config = dict(
    n_layer=14,
    d_model=192,
    n_head=6,
    n_kv_head=6,
    head_dim=32,
    d_mlp=576,
    vocab_size=32000,
    activation='tanh_gelu',
    norm='layernorm',
    norm_place='pre',
    norm_eps=1e-05,
    positions='learned',
    qk_norm=False,
    attn_scale=0.177,
    bias='all',
    tie_embeddings=True,
    parallel_block=False,
    init='normal',
    init_std_qkv=0.0266,
    init_std_o=0.00503,
    init_std_up=0.0266,
    init_std_down=0.00503,
    init_out_by_depth=True,
    optimizer='muon_variant',
    lr=0.00999,
    beta1=0.9,
    weight_decay=0.049,
    lr_head=0.00809,
    warmup_steps=200,
    schedule='wsd',
    decay_fraction=0.877,
    decay_shape='pow',
    final_lr_fraction=0.0,
    batch_tokens=65536,
    seq_len=512,
    doc_mask=True,
    train_tokens=283700000,
    steps=4329,
    dataset='wikipedia_en',
)
Each number is 200 + 30 x the weight over its row's rms, rounded and kept within 0 to 999. Layers, rows and columns count from 0. The size before them is the row's rms in percent of the matrix's.

# layer 8 attention output (transposed), 192x192, rms 0.0633, rows 42-50, columns 0-191
089,230,181,197,228,181,190,194,209,197,244,210,141,188,187,171,224,261,156,222,178,196,185,268,244,205,216,183,200,183,229,244,183,219,209,223,253,136,189,148,222,196,230,216,192,170,199,253,226,243,217,218,220,189,203,190,219,168,136,177,205,231,206,171,157,150,234,253,185,225,219,183,197,183,184,206,235,231,168,219,188,153,184,182,144,231,168,228,206,218,122,155,259,236,204,185,197,240,219,175,175,142,196,246,206,253,163,197,195,196,279,176,193,194,157,162,132,188,209,188,188,188,229,205,221,206,221,208,238,216,201,162,183,162,134,233,164,165,196,181,180,159,186,185,215,214,210,167,176,234,201,226,217,196,227,223,180,225,224,214,192,145,201,218,209,267,216,196,175,183,199,244,210,154,191,227,244,208,144,231,218,197,177,192,237,184,173,207,196,149,201,238,224
095,231,179,183,174,188,203,211,204,210,173,173,220,236,218,246,199,191,233,182,213,220,232,184,178,214,261,192,243,210,174,198,227,219,206,182,157,181,155,208,146,258,221,216,181,215,184,222,213,204,238,224,179,211,206,276,212,236,232,173,160,203,178,102,148,190,170,187,194,226,186,223,215,155,149,167,200,164,251,168,226,154,172,186,191,184,211,225,221,179,224,188,218,188,257,227,114,244,185,140,179,205,175,211,223,252,221,216,192,175,224,201,193,153,192,126,171,180,192,219,175,192,180,216,202,199,248,133,217,219,240,206,167,168,129,220,154,199,174,195,260,211,183,233,206,237,165,194,227,212,193,181,149,212,228,235,233,236,203,169,217,201,203,200,231,212,191,207,209,206,172,210,179,235,170,189,195,256,203,190,183,172,241,265,222,205,210,185,161,241,197,169,243
092,195,162,213,234,193,226,227,248,240,205,162,237,250,213,178,166,164,175,203,165,208,162,139,226,183,174,239,182,207,205,164,185,198,185,224,187,180,222,195,235,154,236,233,153,172,173,223,176,285,166,232,145,233,181,199,231,194,189,162,207,180,182,159,153,166,192,230,229,224,190,217,212,285,234,180,221,188,208,206,236,180,176,197,246,163,218,168,196,182,159,223,201,204,211,188,226,198,147,166,206,198,223,127,218,142,244,270,175,212,218,171,195,213,260,230,221,199,195,234,160,174,204,197,232,167,174,213,190,199,236,210,173,154,189,187,194,157,240,185,166,245,191,210,240,205,159,214,222,260,188,212,209,215,185,196,194,162,244,151,223,145,217,254,204,184,176,214,173,173,180,222,232,187,201,199,151,213,206,215,216,195,231,252,233,222,147,238,191,232,228,186,173
093,213,209,201,193,140,215,177,143,201,227,214,192,174,186,173,197,182,227,204,216,226,172,180,205,184,169,213,156,197,220,176,248,157,266,195,192,244,187,178,219,141,180,242,219,234,219,210,214,227,169,213,184,170,218,207,207,155,201,194,205,206,192,212,188,190,177,191,200,174,130,193,176,273,224,184,252,174,221,241,135,186,159,237,274,162,169,197,241,190,208,198,249,236,203,185,204,239,205,181,240,135,209,202,178,187,216,164,180,159,242,206,226,225,218,171,261,207,197,222,144,228,202,254,244,218,177,155,214,190,256,217,211,183,248,187,242,175,218,208,240,245,216,193,223,204,170,159,200,150,190,222,155,183,143,240,242,200,191,194,161,216,105,172,174,251,219,222,182,271,217,188,203,217,163,197,194,192,198,206,163,189,199,213,213,166,167,186,204,200,223,226,200
089,198,232,221,178,178,221,165,170,250,147,213,152,229,183,195,209,203,246,195,276,199,199,179,186,163,234,155,202,240,176,219,185,199,232,235,177,206,206,197,246,223,112,215,244,204,169,140,187,217,161,203,200,195,220,217,159,207,189,212,194,203,215,191,205,193,175,230,185,158,254,251,185,178,173,177,157,210,152,214,254,251,144,204,226,230,213,146,217,131,211,207,160,168,207,249,154,197,152,186,202,220,208,236,201,183,227,210,175,154,131,242,227,223,205,215,177,202,163,210,184,165,178,261,199,134,224,198,199,192,258,171,205,194,188,154,228,170,247,200,220,180,195,206,185,209,234,195,180,208,187,175,215,207,285,209,223,218,178,212,221,205,177,235,183,222,174,198,193,261,185,247,186,219,271,222,179,186,158,167,191,215,232,210,195,165,225,233,211,182,190,202,221
089,166,193,188,219,260,258,221,155,216,213,137,186,201,183,224,217,206,229,197,132,195,204,196,235,172,127,130,168,220,213,155,176,138,205,187,200,219,147,243,206,229,241,196,223,211,202,239,260,179,263,190,220,194,188,169,217,174,169,130,159,211,262,233,169,186,193,260,144,166,152,200,184,201,217,234,196,158,153,235,173,208,214,172,206,265,216,211,164,243,191,207,205,199,224,214,149,199,197,228,206,221,233,208,225,186,209,252,239,187,174,164,184,204,199,233,207,160,157,234,219,198,199,234,187,153,200,197,190,161,184,206,176,191,232,239,187,240,210,213,212,208,229,162,187,210,190,192,220,191,201,217,254,169,166,192,232,208,249,202,229,162,216,237,241,212,189,141,203,223,220,221,149,200,151,202,196,165,183,179,155,217,191,213,237,167,223,223,188,238,169,195,210
092,144,182,180,236,180,191,193,187,195,163,222,229,222,230,160,188,229,224,231,150,207,171,307,211,175,251,206,175,190,212,206,207,269,197,195,226,203,207,176,187,154,200,184,218,211,234,196,202,277,163,188,206,154,172,135,193,241,213,208,182,145,222,164,225,202,202,162,200,193,187,179,219,203,211,187,178,161,213,172,187,182,177,222,185,212,178,217,200,216,184,227,202,201,264,221,147,164,214,220,183,188,195,188,217,196,209,203,156,211,177,186,183,195,158,211,229,176,244,181,229,207,183,213,193,174,205,216,272,223,148,169,198,284,232,173,256,189,218,196,203,230,237,214,168,197,178,190,205,199,138,136,252,278,223,163,193,160,169,190,208,192,193,233,233,217,229,197,219,216,171,232,227,174,163,122,209,275,186,185,209,200,252,164,199,189,170,227,193,169,203,204,238
094,209,203,275,233,236,225,205,198,220,125,186,226,186,233,206,226,175,165,157,191,134,215,179,162,209,195,205,240,195,238,268,190,217,180,225,178,236,213,156,198,154,233,195,235,193,202,184,155,188,220,200,181,217,209,243,231,194,235,198,176,178,261,202,160,219,239,185,186,220,214,203,178,192,188,254,226,246,118,211,229,193,237,225,202,193,181,152,205,212,158,188,207,169,174,183,234,164,189,213,201,174,152,175,223,197,166,167,203,199,192,206,244,186,190,303,206,279,233,190,151,187,214,176,172,146,271,251,213,225,214,203,217,212,189,232,232,167,174,197,207,181,199,197,207,230,162,198,171,209,201,204,230,163,172,180,219,231,155,202,228,189,192,143,185,218,212,155,227,140,205,250,150,190,228,183,202,166,196,215,208,221,198,212,187,231,165,180,192,169,150,181,234
092,184,297,205,165,184,153,222,201,216,161,201,214,247,142,223,219,169,156,197,221,239,207,245,169,190,139,220,204,225,150,182,191,191,188,202,186,203,219,193,191,179,206,192,186,200,177,247,190,171,220,228,218,161,201,187,231,180,232,214,200,237,214,168,219,199,202,209,215,148,199,228,194,197,190,199,222,216,205,188,211,227,248,152,216,134,224,205,218,192,258,178,193,148,222,234,217,186,228,192,166,209,198,201,263,217,223,202,257,207,214,169,251,202,235,227,213,230,155,124,202,199,233,256,193,195,215,215,168,199,193,157,212,253,192,178,198,214,163,207,171,189,215,159,234,169,207,243,206,194,178,160,150,218,122,247,232,199,126,238,196,165,178,191,194,213,233,197,204,222,188,200,196,218,130,131,229,168,210,187,162,231,224,282,194,154,215,206,170,180,232,197,186
# layer 8 attention value, 192x192, rms 0.0756, rows 43-50, columns 0-191
088,204,179,252,214,212,234,257,185,173,252,195,190,198,213,209,236,167,199,210,193,210,246,222,224,174,183,210,222,252,182,225,160,184,221,177,189,121,187,129,244,191,142,154,222,205,134,188,199,215,171,223,199,199,248,172,199,183,209,197,197,199,202,268,211,224,223,228,184,245,177,182,187,215,201,183,204,154,158,157,217,194,201,209,227,205,218,184,200,239,218,202,214,147,115,195,186,166,214,191,215,175,203,200,190,199,168,201,228,246,167,188,167,182,190,239,222,193,228,209,185,214,208,208,239,252,189,240,209,208,225,203,217,206,173,208,201,192,224,208,148,216,190,173,212,145,223,178,178,206,233,202,232,228,158,187,214,146,154,201,259,239,247,184,155,166,193,244,238,164,190,202,224,118,224,221,170,146,180,164,252,219,201,173,195,168,205,183,240,246,263,184,127
091,207,203,253,169,280,191,177,209,184,219,223,172,200,202,236,174,191,172,209,233,226,206,218,135,248,231,182,229,243,193,229,175,189,179,177,191,153,199,218,204,192,156,191,213,244,203,201,199,209,199,249,269,190,180,185,184,216,181,222,182,209,222,247,224,214,223,174,144,171,169,201,150,188,204,218,233,235,188,202,197,193,240,208,242,253,250,249,191,247,200,194,207,207,169,191,194,240,194,147,189,180,159,258,131,212,198,177,236,234,218,195,243,191,200,179,165,176,168,199,233,216,214,175,203,189,222,137,160,204,169,232,204,198,201,221,229,236,147,134,191,108,208,168,146,248,198,161,179,173,217,193,202,189,173,210,228,246,194,190,187,232,159,168,218,192,158,157,228,155,251,198,196,253,168,199,197,229,156,195,229,190,161,170,218,174,181,219,243,183,180,229,238
095,250,213,154,214,221,194,143,211,197,172,227,178,158,177,223,203,193,180,214,189,206,167,220,180,211,224,208,144,205,178,216,201,209,140,187,233,204,236,213,177,216,167,211,240,156,223,190,195,170,221,247,217,222,184,227,242,236,237,235,197,267,202,163,251,146,178,178,171,139,210,176,160,202,206,169,187,218,172,158,233,271,252,200,143,274,247,170,182,240,212,177,201,147,176,209,193,164,215,239,168,236,220,177,140,159,197,233,229,196,227,208,198,182,221,187,225,178,200,224,242,218,181,197,177,222,225,170,181,212,173,220,216,168,196,179,145,259,244,151,185,235,180,214,202,221,248,213,214,183,149,192,250,228,186,158,204,212,193,201,178,188,204,189,217,187,156,154,258,205,196,140,161,194,223,216,265,205,266,209,219,232,214,177,221,205,217,175,164,187,221,211,194
085,223,176,209,250,237,175,246,247,182,221,216,220,149,206,218,197,225,199,177,203,232,186,216,192,204,179,161,218,205,168,165,287,181,192,182,221,164,261,233,193,180,218,206,201,204,188,174,208,219,227,203,217,206,254,176,184,224,233,208,176,168,217,224,161,183,194,180,240,195,144,176,161,136,232,232,201,226,200,222,210,190,228,211,221,183,211,213,144,174,167,228,177,206,198,153,199,195,251,234,192,187,222,149,180,174,201,215,261,213,226,190,185,161,170,227,233,165,220,196,220,191,193,187,149,235,194,153,192,175,150,171,207,185,235,222,196,201,141,221,202,248,209,208,188,225,244,157,224,232,157,195,178,174,166,229,180,195,177,183,218,126,229,258,256,196,219,163,197,168,178,230,218,160,182,236,186,239,204,184,211,174,184,232,241,255,213,94,226,260,157,220,191
087,243,241,202,228,209,162,147,172,205,137,189,240,232,173,175,208,167,186,189,207,185,157,164,164,201,251,285,243,203,168,195,214,255,232,243,186,199,206,150,192,162,156,219,185,284,207,190,154,198,235,197,186,209,204,225,208,240,193,179,232,208,144,195,178,203,210,143,213,205,256,209,201,173,207,181,181,235,194,192,195,212,169,260,229,194,186,220,187,174,204,229,229,171,168,158,206,227,201,195,218,218,208,210,194,188,227,189,201,209,200,163,215,171,228,208,182,215,260,187,194,184,203,213,215,155,249,154,234,227,191,191,180,222,184,115,209,179,180,183,211,200,202,175,183,179,178,200,215,195,228,169,198,199,193,158,158,203,197,190,182,248,242,185,206,210,279,163,168,205,193,204,285,217,215,233,233,235,274,227,211,201,211,151,140,217,206,166,185,145,186,210,261
088,187,196,227,201,186,191,170,205,230,200,165,214,259,198,213,249,173,199,188,239,184,199,137,195,241,169,148,191,226,211,233,191,186,241,166,221,177,239,161,174,203,181,204,202,152,183,161,139,186,220,188,196,237,263,219,162,215,238,169,233,193,180,256,205,161,181,198,150,190,230,178,193,152,195,184,176,241,182,256,166,232,216,159,170,179,185,206,232,124,256,198,154,201,171,188,228,237,150,180,172,165,252,206,194,244,130,212,238,173,177,190,211,221,219,230,262,258,178,198,190,180,206,191,214,257,186,234,189,171,280,245,189,163,182,162,189,160,170,217,180,202,181,205,174,235,195,201,226,222,226,208,166,197,216,192,256,227,213,254,158,242,218,195,204,189,155,198,232,231,201,165,200,207,212,234,209,213,178,231,193,194,170,243,153,205,237,210,214,198,158,208,198
093,170,190,169,167,196,242,221,161,215,168,212,173,183,170,228,210,227,187,184,225,237,190,212,214,224,276,177,188,230,221,220,192,173,178,178,195,196,185,200,172,245,190,165,170,256,175,218,225,204,216,169,242,179,214,240,179,182,175,205,226,142,213,178,219,222,200,221,212,187,245,269,230,196,258,239,140,141,278,230,197,222,175,215,193,146,201,188,200,176,247,231,169,218,236,164,174,239,217,149,184,196,215,188,173,210,240,198,149,178,186,112,182,152,162,140,190,186,156,242,239,233,178,255,173,220,158,205,244,204,201,189,253,232,188,216,171,191,212,187,188,201,235,217,208,164,195,225,143,277,233,170,202,166,209,222,221,191,139,211,204,235,191,200,218,198,176,219,196,184,215,169,188,222,203,229,159,220,212,214,167,167,178,208,193,183,222,175,253,174,229,233,218
086,187,178,243,182,252,239,190,228,128,179,186,182,173,221,213,188,211,233,192,250,181,181,192,236,172,226,194,184,185,204,201,190,217,180,161,195,171,159,201,250,211,208,210,216,195,210,167,208,182,181,201,225,212,237,188,240,229,193,205,181,177,185,240,221,215,185,172,205,226,219,236,227,220,202,195,185,224,259,188,206,207,178,213,125,190,203,197,218,232,231,169,204,214,191,174,183,209,151,256,267,139,163,198,195,212,218,201,160,194,202,167,148,197,179,136,169,228,235,246,212,196,231,157,220,184,193,174,189,190,188,247,193,190,268,163,163,174,208,162,239,238,135,253,180,192,214,182,188,161,243,236,206,227,186,154,199,237,208,131,144,191,182,190,204,226,207,213,200,227,193,172,244,146,229,208,204,283,228,245,217,215,172,96,239,184,223,183,240,183,182,199,221